config = dict(
    norm='rmsnorm',
    norm_place='pre',
    rope_base=1840.0,
    bias='none',
    init='normal',
    init_std_down=0.00513,
    beta1=0.9,
    beta2=0.99,
    final_lr_fraction=0.0,
    batch_tokens=[16384, 32768, 65536, 131072],
    seq_len=256,
)
Each number is 500 + 25 x the weight over its row's rms, rounded and kept within 0 to 999. Layers, rows and columns count from 0. Numbers have three digits each. The size before them is the row's rms in percent of the matrix's.

# layer 2 MLP up, 1280x320, rms 0.0344, rows 608-813, columns 256-287
105:501494470485529536522484487495511503492510534533478482490534498507536485526512444480458456462490
100:481496486511488529508475458507493454473523532475521507468485442483523514584493519523535493524469
108:489528492513524527494473436513534523463522520475497533423507435486489490506512488488519468503489
101:441473524486512551498487535503510494491470489501474514482476458503493501478494487512509441528518
096:516497446561486499534480506513457465497487478481475502500514491497507543524524510492487527508505
098:487468499554495529501497488495458523466488530506521516499512445503501481491511471518494476489461
103:479502521476506560503496490466516521492462491535519520474518491499509490500525511498501503508504
111:489461454510504528469459489505451534463500512458528546478469478517514505477481478522541499520465
097:479493486500482470533453496503452489463499486548511506476493524499495489504498458494470509461489
094:471489506531496499477501494512465542471432531475462519508468458522526513509492475456550523468533
095:444470498526521554495510487484511510492496481509505515481528517458530489507496512481541494469486
102:549496464503524478497519488485476528454506433537486492476509482477520482515515487493504475495486
103:480495475479488528478473490502505488430485481497505534485507522508518506524544481544503504431525
100:487504487501493517534442501491484476480524503499519530507515483518502486511531524509515440440475
104:478497427527489496541487450498507494510475496499535539458487469533509488517477481528516504520486
104:508490490527497503561446483513501501498529540505471489476512471561483484481488533523516496469524
090:489483486523493476519490493495481509500498538467455518492547493518486521486479500488475457534520
100:463508458517517510502513482471508525449498522522514476449513483501509477499511506521497471515521
109:478492480548511496523461474499498517488488493459449519506507482509497514469499499516515522453531
091:503519467507526484520469510442501512478527494513484501487509533479529491442512498481499509505495
093:497516510512521522453483460495499481458469477478484510466507421500468495511473518490485494487495
089:519512479526486533505484479514511483503489473503474522484501475511509470503523491485464485481511
105:498518484519498563522469495494478510495496502454490490479548509521496535483486504530486511472512
099:460499496529490511552491459499496486458475488510486507486550477522497481545508506468536447505483
096:540479525532479519528462509520470536500476497517525469496496491502499495501517468512539466491505
107:440464468505493524488481479503518503455476497462461506465487491488476533514476494540511503493510
097:523499471476511513496483503493491491454505502469479543489520486504520497461488467509487495426497
095:488487488478507515541481487504502528486530538517504515514515515505493468482502493497498470489513
103:469492511525552474496494504494513517485460451487450513459535492481535515486521499522528538495457
108:502439493508514519535522487487520504464506462510479502479503508477516479507510510495532500478477
103:544501508506486517492515486525531464497504527522492475474510477496548494528518477514499467514489
105:468509499503531537529519471462500466490484480475532484478521504504477493540482535538497466505525
096:518534495524514497549483526461491490481487506481460490483515514511513476496529529502499511483484
100:501516473514529541508497484499513487501469523466471497451489478503517509472517478465512520518488
106:496513481488489540506492484515498504514495466455484510468505499519527453499539487461509504462507
063:500527441520506516489454497522497497515489514507522543475530469493502434523534484508523455485482
097:507476486495507508452465539466518480470454528501552568504504460482469494466487477530490506481519
103:480515499503518523544497459491487510488480514508464501482499500504532490529481488492522505505507
108:481481486492505561552493502495509480538471482490490557465468499484512466488566499508508467526518
106:537501467524529517534500505507448523519496518471477482502463479520538505471556530470503537471510
090:505520444521494504479432488511504482467492509519511536465491505475508486465497522496495501440536
100:473486532511472489514485481532474495452478488483494525504511505535520485487521497553493498520492
062:509465492518521515545434511493503484507499492508470539477445478500500474502530486512504482505529
104:485459474497543511522478483447425456486500500484512523504484484488505490484555486512529499477489
101:523528468549477522535495482500519482494473537468521502487528451513561523509505438484503454517506
099:522510489510529493462496499495484549494509573491521486504503484532546474479510527497513502522475
101:471470472523522474499462470491526505508498495459515539477511500503494477509484473532516480518489
103:490491491530527488492508498491520485499480478487502515449490509495563502473491512532507499485439
103:467487475518539535486511508457487527504503448487499512477482482513525508463548484475550513503486
091:516468476545567508548523485480524490506509542500457514485507478516493480551523503497526504517526
105:496474479515536513500502483470487566496498517527491485461485522473507532523491496547510495528443
092:514499487564502515510475481508525489509459473473483495486528429585485491556482539510523467502492
089:469475500515479535511460505521490477449505524538531525499519510514507490496504461518495444457540
099:502444484515526531526517466486505498426485512534499475468503491468507424469492538480507473492516
099:452529530541514488508517455480507498501476459500514512498489442523506487539498483489553493501468
097:455437473511517495486467445499489484475476511487493490514478519502488487529508432514474452435511
097:507533509519496500551488493467476486504445521533480496488475519509494516499512511537508491492470
103:485508491508536513498493445444493521470488532468508500503524504506587485500489484502508481450500
096:490512498509498572481485513511478456501525500492501536445516491504512507534540510490524473517482
107:507427517487508495513486508497516508486475506503517566464495516504501535472494515508462471468511
100:496472459552516514555501471466500492438461533513525538491492510550525513463479504440499481525511
093:506519520498499481499484484518500509475496494485433501455499456504502468487542468558492510476511
100:494489476514506504516487479498513474515472496492512571457514509498506504505509483427527497465499
104:504506491517493504533473530486504497443471506551519561496523504497544513479503543461497492454518
100:504473476502510543501490479462468519475488523501492519482518455494490479510521487543515465502523
107:502440534537522511499499478504507515481529513515566513492495511496524502495543482521469518467515
090:497487520544476501517467474525473497462526496502483467482490494498481480475516526494505515484511
096:489459448526508471506501480497478466491461533484476565494498425510494472477485502533536530510463
104:468481479535509523494504435504490503468517563479526527493483506490492432529497507473534506485517
093:491505513511519471513473505496496512492473494554511545503504435514527543499503438518531481502483
089:467520497498484480475490473512493478514495507500516508475520452504495500543481475530488483516460
098:541551470511525467507512493482502520478527523515499578514508464482488498482519497503539498509543
099:482492519533479491514458509517435463520480539489501491485532503497507498517466471519513489501534
106:533490488486496469502504492487471442505441549498512520461498491494517517468475497524505530502512
098:535508481503491531506423497501491486496522548477446477474523440493512503486508463522512480487504
097:463531479540484497477489471515518509462531511504507501487474494504527497505461492509483493507478
101:493499505503476481534478524517480521457492434532450519476506450518496498472577486462526513537499
100:441443488517460500540498448510476437505479475505524547448521490521503528531515445501475456493475
100:482491488521503509550478469495535436525490492488498462479488482534522526528548496494488523462486
084:475473511507504508486446495518512495484485527515466524505445470493488451522517491530523479473507
104:452472508490525521513479508465495479468509515487499591507439485508529476447519497532480498498504
108:455481515513516510507461486474512534474512516480481479487495487567522479481496461506517463473504
103:497490471523509535517516469501480468521511525516463459448462484523523484527512489481526507527533
096:496481502492501490498475501506494470533499496509488549502494484452469488505508542495516496502526
111:533491492503494547502483485486496498531513488506469528477444487481545434544541464521518491512523
099:445461467508519514486489508464491488502487510520516483492515465532520492473478504482484428495481
058:497478458511523527505438534495494491471501519488495526474485472495508498494505504485482464492546
106:463501480547509510494522509467463483463457518495489493482490490493498506514505485535459457469476
061:471503490540499530523442473503498483506504482478526523488512500452480467533512479508509451531515
086:464452499490521501496475462497503523464472479498491509482494485489490479522481425513546486508517
100:513514449522499491498475526504526510528501502540511488473432476485505529494505456501489512474419
090:502440499497474489472460510526510507476492515472529499461511490516494511503492495519494493510486
105:493504496505508520487492513492511424534500511487507508460534509485515503495457515472528472433496
106:479491516503495493483471478515512484466501494484479492478458464543529494495498494488501469503504
095:454489436516512540527486465520475531475507524501486484492473470503535511514505463547520498514531
110:491465495513515502514466518513476502472494471509521492482501445519544532516550481486490486542492
066:494477479514534499509445517489516488449494505486484506495493474517514478520530480481511465480523
100:491489475504512497478521480502517491467449511487471490479539496518537486491556527484580490527521
105:488512463532536494533505492472526486469472505523512486448502495513507481485485531490481530514559
095:527464511525514530521459520504488467489499511445496513483464491505555506545500480518496513531497
104:462504479496515524507458472500535513505503471485485504472490490527498503488502535544532459492496
098:446484527509508515484495492525516495469451466506494528490508514488500507467509505512508448521520
098:473492478508536470466511483441525510439449542504516474491497490538513557485494505499520520450524
103:498514491524471494504523457497471484513488522502491483466502511522575493523497498501509452485459
106:480462448491475516489491494487453493479481500522499497506517465519522529474541521486523557513561
112:496511484486520530505500493454462517455493529474529521503481528537546439472491490495500477474520
094:509513476487510524519470501504516495452518505477507533433486506493509489492542509539491470504504
109:523445486519525489494495497472441472477452478504491514473508456573535506491513453461472470482498
102:502497479500487514515465465504507472513520514495506483478524490493492489508561515511512468498525
100:473450477518551531471518476455511538461444497473505535463536489500510511534486509491517498481507
106:469463532501514507501501461457523468508469503495475492472496505544513526487503529477489493501485
093:492500524481491510491433482520471495469503561501510514456492473481507509508504519515481512472545
097:498498500561501529490494517464460522493546545465521494489471504493489471488503454549480510495498
104:492508513501513512533463478474455508527445524482468497475529470510537489536517510571493493516490
102:496478485513484581507461529489502480538483515528528525474497501498538535461503546478448481466515
102:448498501548509534511504492434489508516502549495492491500486516516565481524479493504511454498482
102:499500524519499486473489460508510541499503519463451537499494521531501492491490478519531507447472
100:536480442542512535513488496498507527483508477526477503442503460508517498501535498505512509515519
089:459503485487552523510461492469514510474467500507463504510517501472536496508502418486552470486536
102:500460498528517463541454506495525458483479451502492526455496469546485498464514507537487499493509
077:489466487512471489497462552494503481481430510513518523471502459521517515462495452449494473462508
107:460482518556498512508486487504502453494501467535498515484509473508528502495490518523513490515468
103:485527545512486523504494497489514526488419450556526504498525494521529480514525495543482485500497
100:462485464548529525470506497467510525446494493493523495456484493481494523446501481545486508506526
100:488459482516534562487499455485529466428484486461455527491492479513546492523535513562508460447477
091:464514490511512508490486455506469509503512515512501508476488480519480502515510491522495455511504
062:498479468522505494496468518492495459471470498438478511490483456509524474513502495477504461501528
096:498513465491516546499496471474514479554476565522494498482512507494525509491503474462473449441474
101:508454475540483504474473488501463497496508509464497482498503493520514478494504546508540508463543
100:527522457532491489568499479480480493492441514505506496503507469514515486521483483500463473507471
071:491468486502522482502464488498521498476448495490466499480467510530528482499532508491518464471531
068:491493463507510524509438521507482486483510534479501520460494450505517473515520492495504486474549
110:500458505541525469486471471519514515506510476476511488423561486493509496496512531498488547517550
105:513495529501532558516460524455492538491485489491490482500537466543507514487542453465526451479498
095:553498503537484509530489482467520450465487505537506519499489509490502479540494555551480523514515
097:508474499533539518487510450481502448520503505465518475467547528517574510492499482438525461476513
100:490423497535494498503488480495462519491503514501476502493431512537516526487520469550481500528464
061:503483478533512509497436527499490507439478498509504559450503491522501437530527491501505517491512
106:474507474526540530491490494470479519482487507475531481474478459526466491511489498508466441510510
096:497507514485500489454516534480539468472432501435460498464485467482509506480494494531494491492499
105:517514496503492530527497503479483500488482489507475477501530489511486483484556507567531515487503
098:514484487495493525497495495490494489488508534481542499508504479524483484522494445493481464484468
098:484495493538511477517500486496458490500467500489491521472489540501517475472463453516525477502502
102:486472501533482490530442513526462446500511534503532487479503514512480511463506454534459499486490
106:444498486513513498547501467480496497526508519457508513453513466518512476474480486514475482493482
079:507485488537516507481510498478523525461479516474503508483476510477503483447537474513501505485521
101:461487454502533560494485451477521447469478450470518519474560493493498512525485488438488462485506
101:516469459510501532495480520516447518487516503537537522483479493547487477499514492508489493475545
108:533515479499481490486502494522518519473505560480487471485497458497488459452506497461499482509504
107:473467517503533500498504452494508496477512473525487514475508494487497468510508514528496494480481
102:483477501549525517498496503518506500488507479487489497484551491487524491503512502528487517500489
117:482487497488498532508499495456478499440478549560543522503529488505537490518501546504523502515502
094:491504460558497509489477482470502470457479495467480521464492507480502499490505500482503504467479
109:492513501534520544494445480462520494480476504526475521509510422531483477521498524498507502511539
105:534491482510519507483504457487482473506456486505480492486541488512518512487536512471546480462516
095:454488480534525525520479487481495507503506511484510491487463492493511514483503498467477487478542
094:507546501524491504492449451495477473516551552505506535502461513490536526536450541516491498479500
071:498501468500511496525443497503469483456488539506490525472526460512507482498525493502527462506546
100:512506487525504485487490487487515494528504470471527518459495445528515508511496511493575503501471
106:518479510553473498534466484526511472493497468465505485486510499499552499468511507516492491447489
108:470446503540493507499505507489514462511479463522495514468530462542517536503495507504504444516514
108:500495470497551504494486487486511527497511529489491561500545474512501497460514477512536482494495
098:508511462461484492558467519547493515521495509493503478491512487511504537473509504515513491472528
100:500499530503514482506490481508504521457517554492455525500489524487561504503471525561534488427472
103:463493481491493493533470488511462503488526553489456495514476497564560496497490472471523513503491
109:497497508527491566463513499475479481444501529496508508493531498509506465512470519520467455476553
098:530507491544535529531508490461496513489492467517480541511521526507499511512499500507475498526473
065:478468507502515471504480482491514524472474533515505519477484488488490461508534501499532505484527
100:488457505531486478516491499511468489509455456472481496492528468634508493463511463484509504470531
097:451496519514496506526492499499509451504489484514498503482543500482494513509543482501448513508508
090:482488513531492534529457494527502482464504485491491524414509484496489495518493479489509489529471
098:512499442497534496493505494489519471527504498546476491477515469523534532464514472454509480497472
102:456429476494525485545504481484538496451462482505519501507532486500519515498531524538510521473491
103:494523480546497542523485463499484494498446552463496466471497469494527513507504525489487561491525
100:459500476498515489494460493503468499469468502454511512514479487481525508443505520460534474421529
099:533502504495521524502496497496529522455460481528469532480494456511516513500541507523518503514497
098:507511481495518487530476484501505462480460495492480487481498496503579500525507499480501506474535
098:502484445496512535475501466494499489461483570452474455494466493493490487501489567549458474493499
098:481492514514511527539482530515492451512447486474449561498464523509511474492518491502516488461466
100:500498504507507565525488498506496473512471484499502504484496497507532486529562472500511518501528
097:512518508485513511507475502488492490495510543504465513492527483512512486482494544507509461439499
101:465450520538515506501454507487487497452467499487460498499505490603534505500509489519485516435507
104:505513497488493504520473534527500516475443496502495514491463486546534490482485489504474493479456
093:484495497500519524482463544489440507478495508488459476496453523524530460511514513538475473481479
107:511491481493509508511492472505470467462478510487491488467520506517516507481508542500477492493515
097:491444499529513491556476505512470516512510495506508479453536479517511513463489481483524509481493
092:503521515510481548493470477503507493532493476531477536439491474477481523486475512501486490528480
095:466459449494478517541494525489517511480455488519515585515498520526507514516520489562503507509534
103:485520504494502520477525496480502510512473525531473487479467495495543520445500485438496512491503
117:481500496508493493519456471500513502508531516486499474498515495502550476546533476511499507459534
094:527484511505506499515443485501510516510507463453478506471497488542479511532539493513474527496529
108:507475469485501498533480494487515524527471502534508473482505480551519509506535497487556509483473
097:527480503526497495526476455518495476481469520522438507492492428553524483479524499558541484476519
102:501518512516525488479513548498460500489477532478507496504493480492491506506486469500470510498484
100:471515508496511490487493486485507514511481481510489529508444472530496496478519499522497502511518
107:506498503514527532514484443522467525492500532523458497466502487497497504527527453482500477516464
103:486499494506522522553507499475479469505491504515518536471504500538506544491502507507480482494491
103:477514504494496502537490495508481461487478572501523495509438507513529496508504531551519467513513
101:457506502506478540483475559521487525479483507475517570494469484500533473508576469477475468490453
101:478488470559480500532464477502494487505477489481488489513508485510522529512496496512491470528485
105:449504507499547552534495433483492500524530522496446486474464507489521519522529560487522536504507
097:470453467552522527513488449520519468505508527476443529482546504482508511517471493470537510454503
099:504492461521507523559501477487505487463503516507488477500508476527513504514513491509507455441504
108:498515516497518490473489479505478503433473524493458555498509479538509508490506495522505515467477
098:489449501562485531549522487463455508454434524508543483492483495538537475502540481515504507503507
104:515462456521500483488463506521496476510470485495486483496520483527518469431532522468512465487487
# layer 2 MLP down (transposed), 1280x320, rms 0.0353, rows 608-812, columns 256-287
089:496487468499533478520475476480479504511520495488481476477497495459492522510505461501482513469489
092:486494498470509490534491505498509500500510505486510477512516462470438506440478495497476497465529
115:489504545528498508496494477527511519516529501468500487508511489502460459547485499494473494501501
093:531483522474554524451518545490508525506504475485485499525506475494443522461481510537518479556527
086:466544494443467519511480530561512498505478521551459483491496478513480519502460471489510511478508
097:474503534489515498501492551493488445523493486526510499506494484492497507536475502502487543506497
098:498474535453466514505484503459475504552501481521549507498484482462481552468559480507505463481526
112:473477545496512518447466528491518522543503499506503488478493562455511469519454473505484492563492
098:501493483529473465526503485580497478513536465470480485509515509528477506508526461507464546489500
090:464478475471487494493453513506510527505512497497518499486537511512552479493523500501503448517510
093:525537510476493525472461482518467518503521468507520517552524523470533496509521507495476472476515
099:523469488529535480484508507504493507528506497508513523501473465474495467484452488490467494489480
094:493499494510445513534449530536463454470491520464487480513513470496513500519499516498446528532519
094:534498488473490484516511500525510501495498519495500490503494479472508542488483467471490523484459
097:510559463517526509497483500494512484485484557482514500494492513525532490489496506492463466543542
099:491516536536503532447478463550507481525515495492490466501479488482503469492496483488492499505506
084:519514518460474505512489483527533466513504538507517503433448499476474492521488497490480494532535
114:526471458523517495495472461545514481508512546485514514491494478496511507499473517492495490517556
114:523540464519505507493521515492525497514518505473518548503495489506496490500522517484531520469489
086:454515497468497512504494535533536519488523471493427515512478511467538505494455468443513533530522
089:473496464484461487429497510493491495501469483512459540466497544461543501548504516513531527493496
085:495479489482474484512481474532482463505471462502492514511465486509512466489501461477521503485473
107:529499498499492538547552469480541500496491485495505490521516517488515500478455536464469506499467
104:496474486521495512525479505494505470466473479502525506494546510519484525502529481493507509521488
090:509485513505601506501506507511497538526479489529495509549509488503500477487501558477531487545470
104:486520468479508437500476499491511521515481514477507470454505513474513530485457481547514523459469
093:520509503488533520545490519491508454484470492488483482496499530501502489497516521498474519520502
091:495544555496488485522532520524520512550454510511515497447525519470558529524505469476496500511428
114:505514493500508529502508507507483494515413504462470519481539486476481500540425510479494501524502
105:527516502504478478478531538468471504504543488490487500545484498510488458500534468509514527495471
103:502469515477538465536548533467524492503486536482487483496499485486504484505477437500513497574501
103:495475512489532498491478496484517486488462484492498516530502515539515543444497502489489505532538
093:454478505495487490494515495508505477507488489482479509502437489491547501519529473492558519506479
097:499469486493498481493496472524490517514456541493477520483516503480484493482494523506532467488534
108:541492519454560535514478462508547522460534434463514505483499499520513489518546512486508483470500
071:499501463531524535503464473470474507482465492523501547466496482487520487499520482508508501497502
089:491505488481516512488497500478517517520538483530517490534469495486543515493485510489521482508520
102:488485465491492489515505505495465545518519509538499474472476514479484509535517486500497516499485
114:516522467544550499498488456499507527521555443504508518514470525550548510486505483462504528489518
108:516501516500524556467521522493560536483474515457477487493555493520507493538536507472531530504507
072:473496457501485496482518514444526515503501502468478509519505533467534468501484495502488521528476
092:546535541479491504490510500516572522526523484488518479532544466490494534536514515492488520490503
073:494474486516504533503460490485494500474465511510495530451472504486525492510511513528514510476510
091:540536524482482532500504533553471509500494528443528468505491489480475488470461465527481527464462
104:501515480504514504514497463506488516454520514498503504489544535446537507524475474497523493537455
105:515500509464510476478516483572502537529457475479506481509524543532483505486545500553494515538464
101:517506508524501469556523462461467522520564490486504495473469529497518462510481538513522473518512
103:519473478476495488541467523520507542495516544500554487480488507487494477494472529444485486489550
101:533517500494469524472499520520487551508486490470473513494528508447488495524504551509516466487476
089:470535500476509542458549484494502472484505496536482496511483518488484494503505500514486493549504
098:549540513526493510510532561528470486454489498503513506510505467486470507483487484512472497557522
092:493464531455474466458462526591475520474487483493470515464515455511477510509520513511525475528523
087:504489493510467487497486436573510488500494493556495527491480480478528487477543465529497473473471
094:496460493517489497511477508491489478531521512513510435512534503507505529515528482544454532483543
109:480488490459490538528498512530496454533514526505507491541472556473538524527504446456533511484491
083:537557509472517498488527506512484478489523496495513505503490493496499441483457540472506526495513
101:500467534458494496481489550524498523524482503464536494444490465499492506519522465492490481558509
087:535494508538519490503500484498496531490489525512498487479509505496435497482510505506506528511501
092:511463517467512468468450532480464508503495466540460488526434484498513489482500466497508495494520
105:517565502452511531461506520501513450545467468485481443529474509480474487496510498475505531461519
106:510495515459518469551501542478530522458507475534525519468515511485472461504471406493519547493516
094:489500528494503509505522491491484504518473519514485502465492501496488507513445497540475515491510
108:535517482492494513441498518553519479530475512505508519565530521481479494552486496502440509495511
097:510511497476504506497466480501508501525535544506478485493506468500510495516467522530488497519501
098:479512512510499460536482490494485534496525454493511472513493501504458528527509491487528466486499
103:497466506502485507478506515500438524515545456492514522526576531513461457528518491447458454513527
085:519506496471480489490512517514552471529489497517480496528525506503490530517507492535510487522501
088:532515525485514514511479511460478487524502485490547455497530540452451515513469499471522509506503
105:514449535471486514485489492477515554481492482476546529484489492472515483525523475509457499505466
101:520513502449511522507473507496494454491489480556479490530479485486473522481462482526530439519488
093:491493469544530493499507505483512463504478538478477477551491499528526526532523496486520492498514
092:491533494488474509463521504516538491490517504446495547496560506484518541537515475504515512467501
095:512515496491461538538490498520472489530525528510463510461477514504504537532551469498510500517512
095:499490525532507494507508533540497492479471439525502524497479571496493539505555512485463499557531
093:482478536519529533498506522498502507532486432521492498513493499508493510525548490516498496537532
084:470520495465515498475483531508512474468504491492528443500467456524510512530484495507507542522520
107:503504512533479459494469500492501505492532512499476454461508536536476514471505523515503466523482
094:499513471493493516470486494521482493469482530475498519505484481483464486521456526504457443529516
099:510502484485501484451549512498494435493531484542460509464538480502483515506508472516454512492453
078:508535465477513450482504519488502479525509477513506504489504597506451505484491521472474501502465
096:525489526496489481518475510504481464539546516494508541483515471463494486522537498543489533503544
111:501478505473517461494509532469447546483478471537488532539452519499514468516516475513491464465491
100:478527455495486471520490477491503464532504485431524441543502485514530513504488550522510462478459
090:497516495498474508508500525464495489498503470470523530472485514526462515451511512529509538523475
117:526502523557532469511460485504500492558504499494501483421478493513500490525523523541504438480508
085:522501525493513503518516493503530520444500485520466483483545509512476500493526531514501494523491
069:511467485527530535518454494487488487476486507496478517471478483484526479502522504508518489492513
106:469537503516516517512500486502509512491459407512501505452498520509498473531501506463510491506495
073:494487481528537550524472466490483495494485488496487515473478483496509463510514512514534489487512
082:471493497468511500487502509542508479517498526474514524479506493535477490520500477488535514516493
104:509502470507495514502442491455532491491517497432496477531495463484493462508473498527541525503497
092:519476540504514484516497514473534524528465512511516488494514516508520478547537534502514482470492
109:548501542460463521489449490537443485507536476508489502513477447507487536519506510487486512500464
115:522489475503507458491462477535498509520525493449499465491476496485482479504474469501509512517558
092:480489513475478484519539509508534518468512444446489475481491503476527477537494488495497458487505
116:494484492520512473509471490479481508495524409463548447522495513537446518534488513464505474520518
077:499476481506534552509461465475503500478462492484486527463503473479513497503528517504497505503524
111:503513477465516514509515498510546493482486503510471499557491482508468466474542482525529493544559
105:443523477490558503514542478475524502480500495506531464509502487506494454516488517510504500525476
090:529516496453529546503486517524502520513519507520528492514495549506507461492537504541505482493524
100:450510479494521538511514542490480506509495489515468484515512489480508503515490507498464487500520
094:517500467530498510515519488474517503527474493516523519513546481494508484491471507480498492487508
089:487498479555534482463490497499536548486485525490470554478547497507488509511480487497525557468477
098:521493519504491529488509481526502490540473527514513468496525504488493487475483542474505510501466
098:478494530494512510510512533485486507494495465504542496485501508441490502495466531509512545518470
107:471487506544496503552487461523476429498467496484504504526501489505515497456478480515470470520492
091:512472484510428476524486511559496479488513498503517520505480492534502490477514521534498502545495
111:539522458524520480492528482502534518501481465488443524537483539511507509545508468500510516521558
090:497481466479490530515517528515507538497505448472474475475524527481437495515535448516495501494519
095:512505485512511486466501490499499510485500482557538479519511482502499515522506511557513554458486
109:525515488468549503495483497512462478499481503510494485538469482469487483500531494459483519500524
086:521535487525476472499502504484569523524520444508552476524519512480505472584550488499494554507509
091:464495516505561515508548480496501508444464476501506490484486525420522510508536469466541506506481
107:483503505507528511478461533478491461519509512485499517459485525501515501492488508524517504471512
099:498486489459489483521486504486523529532493450504455516508535481524534529518540476554570496477506
100:502489511490501479482470508534488496501498489472512497463441493540529490494489529499478526502500
102:528488491483495448459466492523492497527518506477457451508492513517536471492540511475507551513503
090:493514473526484482488464487531475512511549472478487488507474514482512479511503511486549493477481
081:525501517467526491533508532472485510494485541498521567511478494493443525472461518486442546535529
104:464477488485530517434516514524529516465482485486477503492480514498520521550492446479507502511505
082:518474506511486526532439479521501501499480500501472525460500493508501475487546488501510468514512
112:536490497496478506504497488491524521518560466517472485544478494516528447469504468514504454521514
107:499484529472504477508485498507480527517463485490512511511508466480474499530456491521517516484500
100:475497515532480499543495521511458469490478509487505502512480549495483471489498473490447539505555
101:506476521534522502456491511551527485518505515520500460477455553502528456455495504507491458519468
090:489481462504516482519527487482504472491479522508490493527536518488457495539479465508499501459551
070:486475474508544529516456471493487496473456492490475531455485494478529494505527495509504484492510
094:528482493505525510543499485492537501472523487518496462488502497508496489504496516516539501506536
113:528484493524436522493478526510496515453493500500462513543496501546538544516480467492492565520491
089:489445503490491501553498493486509506436500517482515462509519434461468484524487534499484515475510
074:502475475518540523490451474486492496458475494488477536467478471493517482476547505493506496498547
074:495488472524528548522469479497474494480489494522462513444502483515536481506534503513513489495507
115:496508577554515518510554486502521520496479462503474476479479512468507436509455499494503496491534
108:517478472468473475504484485531535481506515498475536504522548509494524483520540461483496513458518
092:594490527567493486493501495458471495497450505518540504538492486503494521478524455512475437496504
091:504492463473465507534514488488528446504508474492498482496513533503546554496492493532465481536499
094:499540505482497499476529540488494505546494518504520469516496484497515494476507505491548497520517
070:509501481508530519516439485473485514471464495507496513469497470492530494499538513516497514509493
106:472491480484475491466467474527546518528514505507502487495549485487477492554496480548510489542518
104:529426527473500481521460484527537450454488511502509486491503492472500495496441483539494492501472
107:483506528473484536501483553504492493504531521492494503519505512517520513521524503509493508490488
083:514492535490508479509533488494522488458524445511485459500497523480477512486505461496510524508532
094:522493512526517555478493522503534464488542485545513474521507489512530534473456507522502475471452
105:505496491531436454508501515593521473484509493508499473495489493512502511476540463473505528479474
102:467517492478481470480475513463480507481460523456472549536477521536515500489505517534511505490490
079:505483482510526522491470464523497502481469494495496526473486525480522479495502508496498530497504
103:500500498498541489483491521470491505520507514518523529497515458411531508497484442540483467500503
097:521492486522470490503484498497505514452484450504503480512474479506529485518552471485507549494486
113:490440475473490471518489502495528495536502492475519480503490488523487507489483515494512477517539
105:476488528503509491443511451478510521499522467500520553511507559449450468491495498538463529503562
100:510478517538468516513515521538462522533480463478397466484490509518522506543512512521506520491477
117:513547500492523485453489531451515492448484487526514510528514505490496510495468473480523496519504
091:459488501503534521508461486482500533484478487497507507480521544486488492484516459512511498465492
109:485533516488527480493438475500504513519518499532496501542530486521472505500538522545494462460540
103:489530441463532529483507478460474489504496521507495563484524509492514466518510507515476503485488
100:513521488494545496538449505485440524510467510438530508466511496494530489493515549494543538455510
092:535533490469505477485500511466485492508508498502509530490460515494492469520499473508497519509458
073:502484488524530529523478481482477497475480485494450515460493465514533502489556491509506490508509
086:501499507495488519543469551456489501484560518489506487497501481488567537462502514496469505505519
111:514506506532541500463496508482553479493479459478517469499507464487530502498471563507455458506500
101:513490497503503485505499525495512500513504501512488479485524501488485525470455506475514479452493
107:488498472515479480501542518491531504470515498519499530522497499509519541465518514431496478520504
097:491474514503506510447512506533555489476512549515516494535505522507534482479535494490504506542475
088:523507570497503528523504480504527460537491499481515488473504493476500486491467502508470521489536
099:516467495530511506477504502465513481481486484494515469521510495532483489495471516509520503538529
115:506510464564506467503483533505502509537546482489540518474505522506507486495519570523522529479524
098:471513495482513497481499505524503504538518488440520523507526551497491489489512515502475450514474
074:491479486509524513490447464509496494455463498504487532461456504462507469490514499521512512501511
092:490500495456475498470501464540513510473514503500575520500484526414468514511482497453520520523519
097:493482475512518509513493482481451501489481520527478477466465460539498509479479524499509469493481
081:474507486525437508583485495546476531507497514468527500505479506473489509438500510509458473534494
107:546516496546538501549489471479527492508471487546501528540479508492494511449528471489493466467515
095:501510509461508499456504516483485471517516500458528510462566531470488491547479429491512535467526
108:467510522518518486491499525505539506516473539441443470485510484525494495480537556512502497509457
091:492461503513520485531440515496481487499464513499464470535449493527517478493526516439516494449483
093:520495526436514482487481481525433502533537506490505494512479502471514430468462516510517521539488
092:503475489467519469517488521478496439502546479499483494481533441485503494514490461448479502468530
084:561509533505482493501512491526539511519487531498517496504518545472515484497482495490535500479474
088:539533559486468515491498511496525502499529497516526522527547527524454543475456536470496525507492
107:514500441446515497496451476484493498502540415492475527482501500465524506512550496504496523486464
100:517527521506474379471492497506541483512478493462465501457500497509501477496525500498504475480441
098:502497485486483466485516518527533524489506475525514538468498494514500494485528492482513502475526
101:479489467503465492469524454499504517471484518579535511483556513473521502458540517502485474499510
090:485490516462515470460525506476555484476494487486515453521462498540503528514507500493532512507524
113:496507506469524499484493472470523489510394521525470479478512496491499527492516555525510476454472
095:521531492435520487494488518493460511497489509484520561526495512455497487483510475512505520472512
088:522545518510506516518514534500490495533491486487451527504548512515500524548496495499499472490477
091:463490493459450520498505566506518503507547490445481505485542556526474497507453503507467512453542
109:513511474497510476475496504482500537532489488513496498553510512437488472510540446516473535478522
112:493514493473518524490499515449516484530532521449515414474509510486483487534508482538458535463512
098:525483473461475506497478511531489525517507499486482516542495506475457539481531499489495475512516
100:522463489540500493510527517484517496544486498531517517512489479488550485483518476524520443531502
116:469482512528526525474457473547496495496491521523510483511518486501542485509501474521482485497545
103:492463499481499504453468434470505493496510497509513461515523482523509495460467494507516544494518
098:483532475482519460480505497508488469493458514454458522556512492492501473505474490468525517526471
120:513479507496490465541471486512456487486506492485496508527488510523500470504508481546456492472475
110:526485491519508490471501520494481467484489526502487515506487467476531501495482442517485528506494
103:560489509462506523465463483501475495465513522498526478488545480521500530479516521518530495506517
095:505503512462478557479465526501481474446513506496517489493514500512442519522454501487432475515511
095:483517504465502487479479505523524536501559474524529497554495498501508510536448480496489514520534
109:454462482480540538485466495471493461513493465493510529492488508476535518543500461503465466492449
099:494557504484533484536477481488446488512536514493511504516521556542534500484469506510512458499478
110:492499512490490533518504513493492478450471483460485513494484465506476507479505456452501517496472
110:509478523490511518476494475478487457505481477494474473474563501509529526531484484504531513505505
088:482474506492492487538534520516540525483509507491518501547503509485564531489526480502456488518471